Each number is 50 + 12 x the weight over its row's rms, rounded and kept within 0 to 99. Layers, rows and columns count from 0. The size before them is the row's rms in percent of the matrix's.

# down: layer 4 MLP down (transposed), 512x128, rms 0.317, rows 137-189, columns 0-63
# up: layer 4 MLP up, 512x128, rms 0.354, rows 138-189, columns 0-63
down137 092:64 49 56 40 23 45 41 48 50 46 60 42 47 43 50 41 46 61 56 64 64 64 62 44 56 62 35 62 47 46 35 56 54 73 42 11 63 31 31 59 47 26 51 59 61 37 47 35 42 38 67 45 51 42 47 60 53 49 38 54 46 50 23 21
up138 110:55 28 43 63 56 39 60 60 56 53 16 44 49 40 44 37 43 46 61 66 74 88 49 42 56 66 50 67 28 27 42 59 59 65 43 56 40 54 61 49 35 64 62 52 40 66 60 33 37 43 60 58 38 38 61 45 68 57 55 40 26 39 40 36
down138 109:46 65 51 68 47 68 51 65 38 57 41 35 59 69 53 73 70 44 66 45 71 61 53 40 58 34 48 56 50 70 57 62 40 48 42 52 26 62 43 54 54 80 54 50 45 50 51 40 26 40 77 64 38 59 39 55 53 61 55 57 38 57 41 33
up139 112:57 60 55 66 60 71 40 45 52 44 31 54 38 27 53 62 43 60 48 51 28 40 42 46 45 48 68 67 57 35 35 49 50 68 71 31 46 52 43 48 68 36 54 54 48 46 54 45 52 51 59 52 54 64 51 46 26 51 53 57 41 60 46 61
down139 107:66 61 46 40 60 52 42 38 39 48 39 53 52 46 65 47 43 49 52 39 55 45 54 49 45 33 70 61 39 58 63 34 66 39 74 35 63 29 39 42 51 37 42 70 30 49 54 24 56 66 58 34 46 29 48 63 54 43 48 49 57 58 38 56
up140 100:40 48 55 30 74 52 57 55 64 50 54 51 29 56 50 58 54 73 67 60 42 61 59 28 47 33 64 43 77 65 40 54 57 48 40 44 61 36 56 29 37 60 47 61 60 57 46 24 49 36 44 49 53 69 44 40 54 45 45 37 61 41 45 28
down140 100:66 57 75 31 23 56 61 58 38 63 60 30 48 46 64 62 59 40 49 59 41 64 34 36 58 45 42 50 39 55 51 46 48 55 66 60 38 59 63 45 53 52 54 80 49 40 22 57 47 60 55 51 35 41 55 71 69 30 56 28 59 44 38 54
up141 090:45 75 59 55 47 64 51 61 58 61 35 43 46 56 41 60 69 55 53 52 62 61 31 29 44 40 64 36 62 44 43 44 82 46 60 53 24 60 48 45 23 43 86 43 61 57 67 66 43 27 54 55 41 41 46 45 40 35 36 41 51 59 45 55
down141 089:69 48 60 70 38 56 87 64 58 57 46 46 48 51 57 59 54 32 28 42 37 44 68 32 58 45 63 71 32 58 43 57 51 50 49 50 52 49 67 76 50 57 41 36 64 29 54 62 45 46 47 23 61 40 46 56 33 40 50 61 52 48 52 64
up142 084:38 59 66 42 55 57 64 50 44 56 38 26 35 45 83 51 50 30 67 66 45 52 49 45 57 31 34 42 51 53 35 52 56 48 60 49 55 68 38 57 45 45 71 57 46 81 69 51 39 46 30 45 60 59 66 44 76 43 60 62 60 35 50 45
down142 088:60 57 34 65 55 40 55 32 48 70 41 59 42 40 38 52 55 39 57 33 49 45 57 44 58 59 59 73 44 46 47 42 46 32 43 56 51 58 55 45 40 48 55 57 50 47 62 57 37 28 25 68 51 38 47 61 39 59 72 42 75 65 53 65
up143 109:59 68 75 55 53 34 63 31 66 50 48 53 53 57 40 46 58 76 62 59 68 36 61 39 69 57 59 47 66 51 58 57 55 42 32 53 63 37 63 47 51 52 55 64 67 65 83 34 59 52 65 55 71 39 47 64 52 49 41 47 55 23 39 33
down143 108:62 61 53 29 54 44 61 33 38 66 35 54 46 55 43 56 41 77 72 55 41 59 38 18 53 53 34 39 68 39 66 59 53 68 45 52 58 48 54 60 42 47 58 46 60 49 49 27 23 68 58 45 54 50 65 51 34 38 43 48 62 41 49 41
up144 101:39 72 52 57 66 51 74 62 52 54 46 47 34 52 45 63 54 46 54 61 51 71 47 24 48 46 60 50 65 64 35 49 42 48 25 59 43 51 37 46 14 53 56 59 58 52 60 48 42 58 49 38 52 46 59 45 62 78 47 40 48 58 40 51
down144 122:67 60 50 71 50 65 69 64 56 62 43 58 45 53 33 55 35 36 52 60 74 75 53 46 29 56 44 58 61 69 43 58 52 49 28 71 49 59 33 44 35 34 48 65 51 32 56 62 46 43 44 61 54 49 62 64 60 70 48 24 75 64 37 55
up145 109:49 68 47 68 49 58 37 36 47 51 75 35 24 70 64 47 57 34 40 59 27 55 49 32 41 85 29 46 31 63 51 58 44 52 31 40 47 49 45 44 36 66 62 75 48 41 42 49 43 49 52 40 43 65 59 36 70 67 58 56 46 38 47 41
down145 101:37 40 57 37 68 53 65 51 64 54 28 50 58 60 72 41 43 55 67 33 59 37 48 38 48 55 26 67 57 67 62 57 62 53 26 45 54 25 50 53 68 57 34 57 57 41 75 32 43 45 48 59 37 55 51 52 41 62 53 39 64 33 44 68
up146 113:42 40 41 44 28 59 43 87 75 55 43 58 35 48 58 51 56 51 55 51 39 65 61 54 54 61 53 51 56 50 54 38 50 62 15 48 77 62 54 50 67 50 52 55 22 52 48 54 44 51 65 60 43 62 49 32 44 44 46 54 36 47 51 58
down146 095:47 40 50 53 71 60 43 62 45 59 39 74 66 37 68 62 78 54 55 42 25 70 44 44 49 50 41 39 47 34 31 58 64 58 46 61 55 51 61 34 32 56 58 62 38 49 59 22 43 36 67 48 54 59 63 36 62 42 48 53 54 50 59 59
up147 120:56 43 35 53 63 64 74 54 41 46 48 44 49 44 38 66 63 57 61 65 48 43 68 32 61 39 31 51 50 25 35 68 60 52 53 72 69 65 46 53 59 38 50 55 66 63 43 68 44 45 33 47 85 72 48 72 35 64 54 45 27 52 46 55
down147 120:48 51 50 47 76 30 67 61 55 59 40 56 42 68 49 51 61 61 68 48 52 45 45 78 50 50 66 33 56 50 57 49 60 56 44 52 60 47 35 46 64 56 41 29 41 26 28 44 47 60 60 57 49 60 54 58 42 54 75 65 60 43 32 35
up148 120:69 46 44 47 24 37 49 51 35 53 68 54 44 56 58 60 62 43 65 71 65 62 48 47 56 52 65 51 48 26 65 40 41 49 64 39 60 58 41 49 52 43 60 55 33 49 55 40 59 48 51 61 53 41 42 48 43 61 61 61 59 65 41 41
down148 104:67 57 41 52 44 49 45 48 58 57 59 50 49 39 57 28 61 62 47 56 57 17 54 43 74 64 56 51 38 47 56 48 61 60 43 44 53 40 42 60 36 24 84 80 47 34 57 33 50 55 58 39 56 60 35 36 57 47 54 49 49 59 54 23
up149 109:52 41 44 57 46 27 42 36 54 60 35 38 47 49 35 41 67 43 49 51 47 45 55 35 53 53 38 65 47 74 60 50 52 48 35 25 39 32 58 68 45 50 53 53 44 58 30 59 61 53 42 63 46 44 60 78 54 50 38 39 64 21 57 49
down149 107:62 46 49 43 46 36 41 25 55 44 32 64 52 31 41 25 35 63 57 39 51 50 58 67 35 43 66 61 82 52 47 45 52 55 45 56 27 73 68 47 44 64 36 59 62 41 57 26 50 64 66 27 59 30 40 54 48 58 47 56 55 22 41 63
up150 068:34 39 57 36 31 57 53 54 67 62 33 41 68 61 79 67 70 45 71 57 50 49 38 66 44 60 46 42 50 51 47 43 41 53 46 65 54 38 64 44 25 43 46 43 50 33 58 32 26 53 66 44 33 51 70 52 55 50 65 52 31 40 61 54
down150 074:33 59 58 60 53 53 46 52 50 63 66 45 46 56 51 65 68 69 57 58 56 40 51 60 52 35 55 36 45 43 44 61 51 38 48 67 60 58 60 38 21 46 34 44 45 59 66 49 49 43 55 61 42 51 38 47 44 39 60 19 41 42 67 38
up151 106:49 38 38 60 41 66 53 34 47 33 31 67 50 35 59 61 44 54 57 35 68 65 65 39 42 52 28 57 43 37 51 54 63 53 30 70 52 52 54 58 57 53 86 64 61 59 78 64 52 56 55 55 61 45 52 54 53 56 44 60 47 59 52 62
down151 110:30 60 54 51 58 51 46 38 40 85 30 59 37 52 56 54 56 50 48 57 45 51 36 17 41 64 48 45 46 30 64 52 58 56 61 52 60 57 58 44 50 72 57 47 54 49 50 54 44 37 66 66 62 30 54 33 61 47 40 51 40 62 63 53
up152 096:24 39 44 69 68 46 39 45 19 56 44 37 51 23 59 31 43 61 51 55 50 42 66 56 56 55 51 58 62 65 45 58 37 60 65 43 47 45 39 52 80 47 54 26 49 47 48 35 50 35 24 54 43 63 37 65 46 49 57 63 55 62 41 63
down152 097:36 71 50 34 70 36 48 66 35 48 36 25 57 32 67 49 45 61 46 60 69 53 55 44 41 60 68 40 47 41 43 29 49 57 61 54 36 55 49 55 62 53 61 47 31 66 39 41 69 57 63 63 48 60 62 57 44 54 54 54 80 59 49 59
up153 087:47 52 47 74 36 30 42 41 47 57 55 42 62 63 60 74 50 25 34 44 53 50 57 38 63 48 28 49 47 52 59 35 46 31 67 65 20 49 52 74 52 41 35 43 37 53 52 56 46 47 42 50 63 54 47 59 44 34 46 42 49 35 37 52
down153 104:48 51 47 58 22 30 57 54 47 58 50 37 50 44 55 61 38 37 67 67 46 51 47 35 41 67 48 46 35 66 50 57 57 49 65 47 34 52 59 55 53 70 38 45 50 34 49 77 48 46 54 52 61 62 40 49 43 19 25 22 59 70 47 61
up154 098:42 48 45 36 42 38 50 48 70 41 53 58 48 49 55 51 32 61 32 39 48 66 38 53 61 68 61 53 53 44 27 77 42 37 57 41 44 51 73 51 41 53 44 66 45 76 50 57 44 53 49 46 18 44 43 56 51 45 40 50 46 67 56 55
down154 088:49 36 39 28 60 65 58 51 38 53 46 55 35 59 62 43 54 58 71 55 38 68 62 43 65 64 63 50 67 37 39 63 63 65 47 28 57 34 82 39 51 37 56 62 65 36 27 52 37 54 29 44 52 34 55 40 52 53 58 51 58 68 43 46
up155 105:20 46 54 71 34 78 29 54 60 62 63 64 64 38 54 45 54 50 48 50 46 46 70 51 53 61 53 52 37 53 44 54 62 59 58 38 36 50 59 47 49 41 48 44 30 44 54 67 58 46 40 42 62 47 55 69 54 37 39 63 27 40 44 50
down155 103:19 46 66 37 54 43 51 47 29 57 44 54 53 41 66 42 58 53 32 50 40 49 56 53 53 55 62 55 35 32 36 62 69 66 71 50 55 50 55 34 55 43 45 57 40 34 58 64 66 56 46 64 58 55 49 66 47 49 44 37 43 55 61 68
up156 100:49 40 49 53 58 69 29 50 50 32 48 72 32 57 60 42 36 52 44 67 38 35 70 35 42 40 63 28 43 68 66 60 38 63 49 48 31 41 55 33 37 44 63 42 44 48 41 50 41 47 36 50 65 36 60 55 63 36 64 74 38 36 30 62
down156 096:38 44 46 28 52 33 42 52 63 63 45 59 56 43 38 53 45 34 81 66 48 46 44 44 76 60 63 36 48 52 55 41 60 41 59 29 39 59 61 66 50 40 64 61 48 27 35 74 35 49 42 17 81 44 60 29 70 49 54 61 31 59 56 50
up157 084:46 59 50 69 27 57 57 46 59 58 50 43 65 68 47 57 66 32 39 49 55 59 30 49 58 62 49 44 60 63 50 45 28 40 33 72 70 46 34 47 49 62 52 35 71 42 40 56 40 35 54 43 40 41 58 51 76 49 58 44 35 56 52 40
down157 092:61 49 15 50 55 41 44 66 44 52 61 60 77 41 49 57 73 61 50 36 60 50 58 44 64 59 53 43 40 60 60 50 59 52 47 75 39 32 33 36 46 68 52 48 64 54 39 36 53 52 46 36 48 35 38 43 75 35 52 47 32 63 46 58
up158 104:41 36 64 33 48 45 57 46 70 35 53 27 73 58 49 62 56 58 38 50 50 49 36 50 50 63 59 56 49 27 43 46 59 42 48 18 58 65 58 49 49 56 31 57 54 49 70 35 44 49 75 53 54 53 45 34 35 39 68 39 30 67 54 44
down158 105:67 61 66 60 54 53 57 65 46 38 64 60 28 40 52 46 48 52 52 47 75 48 64 32 54 39 43 63 52 64 52 43 43 47 50 48 32 49 60 68 60 52 48 42 51 53 26 46 31 65 43 47 36 53 43 42 63 55 25 42 45 43 42 65
up159 115:50 44 61 58 61 40 42 55 42 56 56 55 57 38 48 53 66 40 47 36 41 60 62 67 32 49 60 59 47 54 48 50 64 47 38 69 67 64 48 63 42 62 64 54 40 44 50 57 56 41 46 52 41 60 60 36 52 41 39 52 63 58 73 54
down159 107:63 40 41 55 69 45 49 67 43 70 57 64 53 38 43 55 58 53 55 69 67 55 49 61 53 33 54 48 43 64 45 51 72 57 48 35 64 54 45 41 60 38 46 54 57 66 45 58 49 51 54 54 59 47 74 50 45 55 60 40 34 55 88 36
up160 107:76 48 52 62 42 54 51 56 57 52 49 25 89 57 48 62 49 59 88 60 49 51 41 50 49 44 70 60 53 54 39 60 40 68 55 66 50 54 57 62 31 62 53 40 51 60 55 66 38 45 46 53 34 51 64 77 49 59 62 32 77 47 48 52
down160 089:60 68 48 34 43 38 51 63 65 52 46 52 61 59 63 67 48 65 67 64 30 25 71 44 32 65 63 60 48 60 56 55 57 56 59 65 46 66 54 50 51 31 61 35 44 43 55 70 39 44 38 63 41 36 67 73 45 42 52 60 24 41 61 65
up161 097:66 53 40 76 32 52 81 61 55 58 69 41 41 57 63 49 49 33 50 26 59 53 63 48 42 58 42 57 54 53 66 46 51 50 34 55 59 63 58 39 57 40 49 74 50 75 60 42 32 50 47 59 54 57 60 55 33 36 31 75 44 48 74 42
down161 102:71 43 51 62 54 40 63 45 84 47 70 58 57 49 48 56 57 46 50 40 50 57 52 23 56 44 47 43 56 61 71 54 72 48 42 47 56 42 65 58 57 17 50 52 40 53 58 53 57 21 40 45 80 35 51 42 50 44 39 37 59 55 55 53
up162 093:45 44 32 42 52 42 38 37 41 47 39 66 36 44 40 69 56 47 60 56 40 51 41 36 10 56 54 63 48 55 51 29 57 49 41 35 44 80 68 55 59 70 58 67 68 42 72 40 63 48 47 38 50 50 66 44 46 36 51 63 59 35 62 53
down162 097:64 52 33 40 69 50 23 70 62 49 50 67 26 39 50 58 60 45 42 50 39 47 43 50 37 36 68 34 49 60 46 29 72 46 50 62 52 58 55 77 36 50 52 62 35 54 60 69 61 31 50 42 55 54 54 46 55 52 53 66 55 49 46 69
up163 116:57 47 45 52 25 55 79 56 51 54 58 57 42 37 50 63 66 54 59 46 65 40 35 74 49 45 25 47 43 52 56 55 71 64 65 69 46 78 48 55 53 46 43 56 33 52 61 31 40 39 64 38 68 57 46 49 45 38 47 20 28 64 42 59
down163 116:24 58 41 72 60 51 41 44 42 63 39 49 49 26 55 36 35 62 47 47 74 54 40 42 72 52 51 23 29 49 31 45 47 58 36 48 63 49 63 63 46 44 74 51 38 45 49 43 39 59 58 37 53 55 44 82 44 55 62 63 40 69 44 42
up164 084:48 51 41 49 46 75 67 37 40 41 40 48 63 42 48 46 36 37 39 62 54 42 50 56 56 49 56 48 45 52 51 59 44 42 38 32 50 52 28 63 68 61 48 45 72 43 71 50 42 19 55 54 38 71 46 57 63 43 46 51 50 63 61 66
down164 089:47 73 46 51 65 53 60 28 39 49 36 44 67 49 56 84 35 39 36 58 63 54 62 35 38 55 61 64 36 56 54 42 77 67 52 46 48 41 41 44 58 43 52 35 61 54 59 53 47 25 50 52 36 61 58 55 48 43 31 51 59 33 70 46
up165 087:60 58 55 58 36 44 20 46 62 45 47 47 49 63 53 44 52 34 36 68 62 44 61 45 65 35 47 66 51 42 45 68 62 49 50 49 49 39 49 70 47 44 59 44 27 54 64 50 49 40 45 31 39 63 60 35 57 36 53 46 58 50 37 60
down165 099:31 53 43 43 10 50 33 67 43 55 49 42 50 49 62 52 53 33 28 41 55 47 71 60 56 58 65 41 53 42 56 50 65 58 52 48 63 46 53 35 38 41 55 52 33 39 66 45 47 46 40 39 44 47 57 45 44 42 11 65 58 39 62 31
up166 108:35 64 52 57 50 74 54 49 54 36 51 39 59 37 49 79 59 45 42 33 35 43 39 51 77 21 39 45 44 63 45 51 69 36 52 56 64 46 55 61 40 41 68 67 60 47 43 39 63 67 18 45 48 63 53 64 72 75 45 54 69 49 38 55
down166 110:43 47 48 54 53 37 40 68 29 49 62 45 53 73 44 39 60 54 59 26 40 42 46 34 56 42 24 54 79 53 68 47 46 41 52 50 53 47 13 58 68 52 44 52 71 48 51 59 40 24 54 50 47 54 47 47 31 53 37 64 47 58 39 42
up167 118:49 65 40 36 66 49 59 34 37 44 73 41 54 49 49 59 49 47 53 43 44 39 40 51 58 69 57 56 29 43 35 56 48 47 62 38 45 46 69 64 32 57 64 41 29 63 54 53 35 46 63 40 33 54 59 53 52 57 57 49 52 54 41 49
down167 112:60 37 35 37 37 57 35 64 47 60 49 57 31 50 39 60 53 64 49 57 41 61 62 60 61 66 54 42 65 58 63 53 63 69 53 37 74 53 45 60 42 53 38 41 67 43 50 35 39 41 51 29 69 51 64 57 52 46 49 42 31 42 56 54
up168 115:51 31 38 59 38 56 41 48 36 40 52 41 48 61 39 43 52 62 78 58 44 60 49 54 20 56 40 36 35 47 70 48 66 45 66 51 68 50 35 44 51 59 32 55 27 38 55 58 52 56 51 44 47 66 34 57 55 28 42 41 66 54 58 59
down168 110:41 32 39 63 46 83 46 33 40 46 34 54 40 69 41 43 60 51 53 53 46 68 71 46 52 60 50 35 47 46 33 26 70 33 58 44 39 77 45 56 43 63 44 60 53 51 46 63 57 50 45 32 54 49 57 45 54 23 39 54 72 68 49 38
up169 095:48 59 60 41 61 65 69 73 58 39 53 36 54 50 25 68 63 59 44 51 68 62 61 50 57 41 63 48 60 39 39 44 48 61 67 45 42 36 40 47 33 59 28 63 43 35 46 46 67 40 62 55 62 45 38 54 39 57 54 46 49 55 75 35
down169 097:43 34 39 37 33 38 56 59 54 50 60 49 72 36 68 56 66 61 57 56 45 69 38 30 52 60 44 43 65 46 59 84 62 30 63 74 32 39 55 45 46 60 46 66 32 68 31 58 49 41 76 53 55 46 59 28 28 46 45 42 47 65 56 46
up170 108:36 32 53 38 47 72 65 44 50 53 52 55 68 42 43 51 63 33 49 48 51 76 57 34 28 74 55 55 50 71 47 61 58 36 27 66 54 64 67 40 36 39 48 38 41 43 53 81 68 55 65 47 64 58 56 36 54 50 62 46 35 53 33 59
down170 104:70 81 42 37 49 58 73 58 57 40 59 52 61 56 42 47 59 70 48 36 55 53 63 43 39 52 31 47 40 39 59 54 58 66 56 41 56 41 24 41 77 10 38 51 47 55 43 56 47 63 56 39 60 52 34 51 37 34 63 12 37 55 40 51
up171 096:58 55 46 60 36 86 53 59 58 65 37 31 56 35 43 42 49 62 58 63 57 60 35 49 48 46 42 67 28 70 56 52 51 43 82 60 55 72 44 55 44 52 55 33 46 60 41 56 54 42 47 39 57 22 56 40 40 39 43 43 65 45 32 46
down171 103:70 42 58 72 44 66 52 22 65 37 56 36 49 59 57 33 47 65 53 60 75 59 63 55 71 71 57 30 57 65 50 57 49 35 50 47 65 58 48 35 45 43 62 56 44 69 36 57 65 38 46 46 45 50 44 68 52 55 30 47 31 76 22 44
up172 091:43 59 18 57 46 38 40 53 60 44 51 60 61 72 36 57 51 47 57 43 44 48 40 38 66 65 46 49 50 39 39 44 45 54 45 59 63 61 57 16 31 52 65 50 66 62 68 47 55 27 37 46 57 44 42 43 36 50 44 62 45 53 33 63
down172 102:51 50 28 60 25 58 47 44 57 65 51 55 46 70 40 58 62 56 42 56 55 23 52 67 55 50 42 36 34 56 45 53 42 70 60 57 47 66 46 27 41 45 62 52 55 66 60 40 34 60 52 32 47 67 60 39 40 60 71 54 49 38 74 59
up173 097:53 52 52 36 29 61 45 67 50 43 64 70 50 52 36 55 45 38 58 34 32 36 49 38 33 55 53 59 64 58 41 53 58 44 40 36 45 64 49 67 68 70 28 41 70 35 52 37 69 52 45 51 38 31 60 54 52 69 52 60 37 49 63 42
down173 091:73 45 42 48 51 45 37 50 51 34 54 57 26 50 37 61 55 33 48 50 56 41 39 49 37 28 37 32 40 27 55 34 33 58 52 40 48 37 31 57 52 33 53 36 52 46 56 50 70 52 42 34 54 19 53 41 62 61 53 53 66 57 31 49
up174 096:48 40 62 51 51 47 41 46 46 39 54 54 48 55 72 61 52 30 50 48 40 29 26 62 59 57 43 67 49 30 49 64 34 42 56 64 59 37 55 86 47 44 46 70 54 27 72 39 57 36 49 41 44 63 35 55 59 50 59 54 61 64 56 60
down174 100:33 54 55 57 54 72 53 65 46 45 28 29 48 52 45 89 43 50 61 27 54 51 35 48 50 48 42 51 46 58 54 49 48 25 52 69 54 38 58 46 58 49 65 44 39 46 47 34 64 29 45 47 53 38 52 60 72 50 52 49 53 64 47 89
up175 094:44 59 50 84 45 52 33 36 55 45 54 62 64 39 43 58 48 58 45 65 44 63 70 28 38 42 54 49 37 53 29 38 44 46 62 46 71 62 50 43 43 69 55 44 45 70 56 59 44 41 63 39 51 48 65 37 60 37 52 52 37 61 53 43
down175 099:64 30 41 45 61 57 42 48 48 58 47 56 52 45 42 28 34 64 41 47 49 46 58 41 46 29 38 11 56 73 51 39 39 51 50 29 28 55 46 52 49 63 42 72 57 39 47 53 42 54 58 57 76 62 72 34 76 58 61 43 56 36 31 55
up176 094:30 53 62 27 33 52 65 73 46 30 52 55 47 53 57 38 58 53 63 67 45 53 35 83 37 54 41 62 62 36 38 53 58 62 49 74 31 49 43 62 58 83 47 52 41 53 56 35 39 44 64 71 36 60 19 60 30 41 59 51 61 55 58 54
down176 099:37 56 59 47 30 47 53 59 52 57 44 24 65 64 48 43 58 63 69 62 35 34 49 53 39 36 37 62 59 40 43 59 29 73 57 69 54 36 73 54 62 53 46 38 46 53 52 26 71 53 54 50 49 62 52 58 46 46 61 56 51 66 49 47
up177 089:37 49 27 40 46 54 29 45 50 31 54 57 53 55 55 60 30 46 63 36 48 64 45 49 58 48 47 66 50 53 57 47 47 50 31 45 36 43 48 36 18 74 59 58 54 49 63 31 55 55 51 53 48 44 48 42 53 59 54 49 50 27 52 53
down177 093:44 56 35 66 30 38 55 60 38 64 46 29 55 61 36 51 30 53 49 48 62 59 42 46 32 56 42 61 26 35 48 42 37 52 30 44 36 27 57 34 38 40 42 44 53 55 25 63 66 75 30 51 33 41 50 79 37 49 56 55 66 33 67 50
up178 093:54 53 35 60 53 58 44 54 64 18 38 63 66 44 38 57 45 45 54 38 66 63 52 42 33 74 32 51 76 48 57 52 40 51 42 44 42 47 55 42 47 30 50 56 74 42 65 28 66 33 61 45 49 48 47 40 41 51 50 48 41 54 30 26
down178 093:42 64 46 35 44 52 63 42 24 70 34 60 56 62 65 63 46 46 38 67 49 54 55 71 62 54 52 37 46 45 52 69 62 56 41 55 73 41 54 51 47 38 65 56 39 43 60 48 47 49 56 30 64 59 47 44 54 32 54 64 54 49 66 44
up179 089:64 17 47 53 62 56 44 44 43 61 49 39 62 61 55 71 60 61 46 57 62 60 44 50 50 56 33 45 39 37 41 55 47 25 45 46 34 50 55 75 35 36 53 62 56 49 48 16 45 51 32 47 44 64 47 61 38 35 46 34 47 70 55 82
down179 099:57 59 44 54 38 66 35 51 34 51 39 17 45 59 46 69 59 43 48 53 62 53 34 57 61 52 56 47 58 28 39 48 46 54 33 40 60 47 56 64 54 34 41 33 66 57 71 38 44 46 56 48 37 41 65 58 45 66 34 43 70 69 55 47
up180 095:50 30 24 52 44 63 76 34 50 55 42 51 61 23 56 47 57 35 39 53 51 77 32 42 54 59 41 54 54 50 47 42 22 51 36 38 52 58 48 43 50 44 37 40 31 41 62 41 40 51 47 52 48 43 62 47 45 52 63 43 39 62 57 61
down180 098:62 43 56 30 44 38 51 53 29 46 49 63 63 50 69 54 47 57 56 58 40 30 51 52 43 36 48 39 71 57 50 42 72 62 42 40 48 50 53 83 77 28 51 54 69 62 51 76 67 45 58 27 56 14 60 45 40 53 38 43 34 45 66 42
up181 106:47 35 47 54 52 45 44 21 54 49 50 42 58 52 48 27 58 32 39 25 83 49 45 37 42 44 48 48 46 57 41 66 62 33 51 51 57 58 61 58 66 41 26 56 48 50 57 43 38 66 48 23 39 64 78 53 66 39 48 48 53 42 55 42
down181 102:49 59 49 39 41 46 43 60 55 38 42 59 32 41 69 65 69 50 36 48 44 63 56 37 42 63 55 58 60 40 52 58 45 48 56 30 47 52 45 37 40 55 56 64 53 49 51 40 43 65 39 31 69 32 66 31 69 67 11 39 35 52 77 53
up182 100:35 35 74 30 85 42 55 55 53 78 46 47 36 62 55 54 46 67 47 48 51 44 46 56 58 57 58 73 40 52 42 43 47 26 51 51 32 50 48 65 50 54 42 38 55 31 51 65 52 45 48 66 45 74 51 56 46 50 56 49 36 57 39 58
down182 098:72 31 67 57 73 49 40 70 52 44 53 68 49 46 67 42 48 35 42 45 51 55 42 59 42 61 48 59 36 47 23 63 61 45 56 50 64 51 42 38 71 61 30 64 46 55 70 60 65 52 62 60 59 52 53 57 67 39 69 80 71 44 34 39
up183 085:45 49 68 28 55 36 51 54 47 76 26 58 55 55 44 38 47 48 63 69 45 60 57 56 48 47 48 54 50 58 65 36 57 48 55 43 46 61 32 55 47 44 77 29 52 68 57 41 46 45 46 67 38 53 26 61 67 26 28 36 44 44 56 44
down183 088:54 57 52 49 59 38 45 54 69 47 45 45 60 48 50 51 71 50 47 55 69 67 70 50 58 34 58 36 60 57 39 22 49 84 48 50 50 74 49 58 55 41 49 61 65 50 38 73 37 36 26 52 50 57 56 41 46 43 68 67 54 30 64 66
up184 082:52 46 44 53 44 62 51 53 45 40 42 32 48 47 41 58 47 15 61 35 50 50 68 71 45 50 47 38 45 58 46 40 43 55 51 57 65 65 58 43 52 58 39 56 28 80 49 66 35 46 48 57 37 47 67 55 57 49 44 44 72 40 71 43
down184 092:64 51 43 26 49 44 34 53 35 52 37 57 53 57 42 51 46 67 79 26 44 43 58 58 59 54 49 57 43 41 41 36 53 52 27 42 48 42 62 69 66 71 74 38 61 58 45 44 53 39 41 77 45 48 48 60 54 30 57 50 44 38 41 49
up185 105:48 41 61 58 50 48 48 58 30 50 52 49 38 66 47 51 54 62 50 27 36 57 52 57 50 71 47 60 56 56 44 47 65 27 42 65 40 41 51 61 49 39 19 51 66 45 63 39 54 49 41 55 47 40 67 43 33 46 52 35 42 32 22 63
down185 109:61 40 42 49 49 51 49 58 48 39 49 48 38 67 35 55 32 79 70 35 31 40 62 59 36 44 44 56 46 61 51 34 75 47 35 53 65 48 37 46 59 41 52 62 34 46 58 39 32 56 45 73 40 51 47 43 51 45 57 71 36 47 44 40
up186 095:38 56 37 46 62 54 46 23 60 49 36 66 60 57 67 68 32 52 57 66 71 61 32 55 27 46 59 44 37 46 26 59 44 51 49 65 34 58 46 55 73 27 60 56 36 49 55 55 34 69 35 39 86 23 60 59 49 47 51 44 46 60 41 62
down186 077:71 65 56 35 48 37 49 55 51 68 54 69 38 51 52 57 54 53 59 39 64 54 92 34 52 78 44 45 66 35 57 57 44 37 42 34 56 24 52 55 43 20 39 56 41 44 57 64 42 41 62 48 40 62 42 50 55 46 61 47 47 52 51 22
up187 110:50 32 33 37 49 63 46 41 75 46 54 48 53 59 42 79 49 64 66 65 34 48 51 58 57 25 64 46 29 78 65 45 58 66 54 56 45 41 51 35 65 57 59 51 48 49 83 34 38 56 56 42 56 54 50 49 30 24 58 37 46 40 45 87
down187 105:50 39 40 51 61 28 53 44 39 36 43 39 70 45 53 47 48 40 42 68 56 75 58 71 49 60 42 32 53 52 62 46 47 44 52 45 48 45 44 83 54 35 53 54 57 46 40 72 62 51 34 34 50 52 57 46 35 51 55 54 35 33 77 53
up188 084:48 61 82 70 53 51 61 52 40 37 38 55 40 43 60 77 46 44 43 51 44 45 42 51 50 57 49 62 52 52 42 42 50 28 51 60 44 67 30 77 42 49 58 51 55 50 63 62 44 52 56 46 37 31 35 41 39 45 63 52 32 49 52 72
down188 095:41 65 76 59 46 38 45 54 43 56 49 44 40 33 45 51 49 58 75 69 39 52 39 45 57 55 54 40 48 45 24 59 64 41 61 41 52 45 40 48 54 44 67 41 51 29 53 52 36 31 51 51 37 31 47 60 49 46 58 55 58 55 46 53
up189 107:39 45 41 44 51 70 46 30 43 49 42 55 38 40 59 58 50 58 73 50 54 33 75 30 31 36 42 54 51 72 18 70 52 69 63 59 71 58 54 42 41 55 55 49 55 59 60 44 53 42 44 37 69 58 51 48 58 51 49 47 47 40 55 38
down189 095:67 56 34 22 37 42 37 66 51 50 51 63 40 59 46 45 50 70 37 58 51 61 36 64 45 69 43 38 55 33 59 35 50 55 66 49 53 43 46 51 59 43 46 64 73 41 53 40 43 38 21 24 65 52 44 31 45 38 40 38 52 58 68 46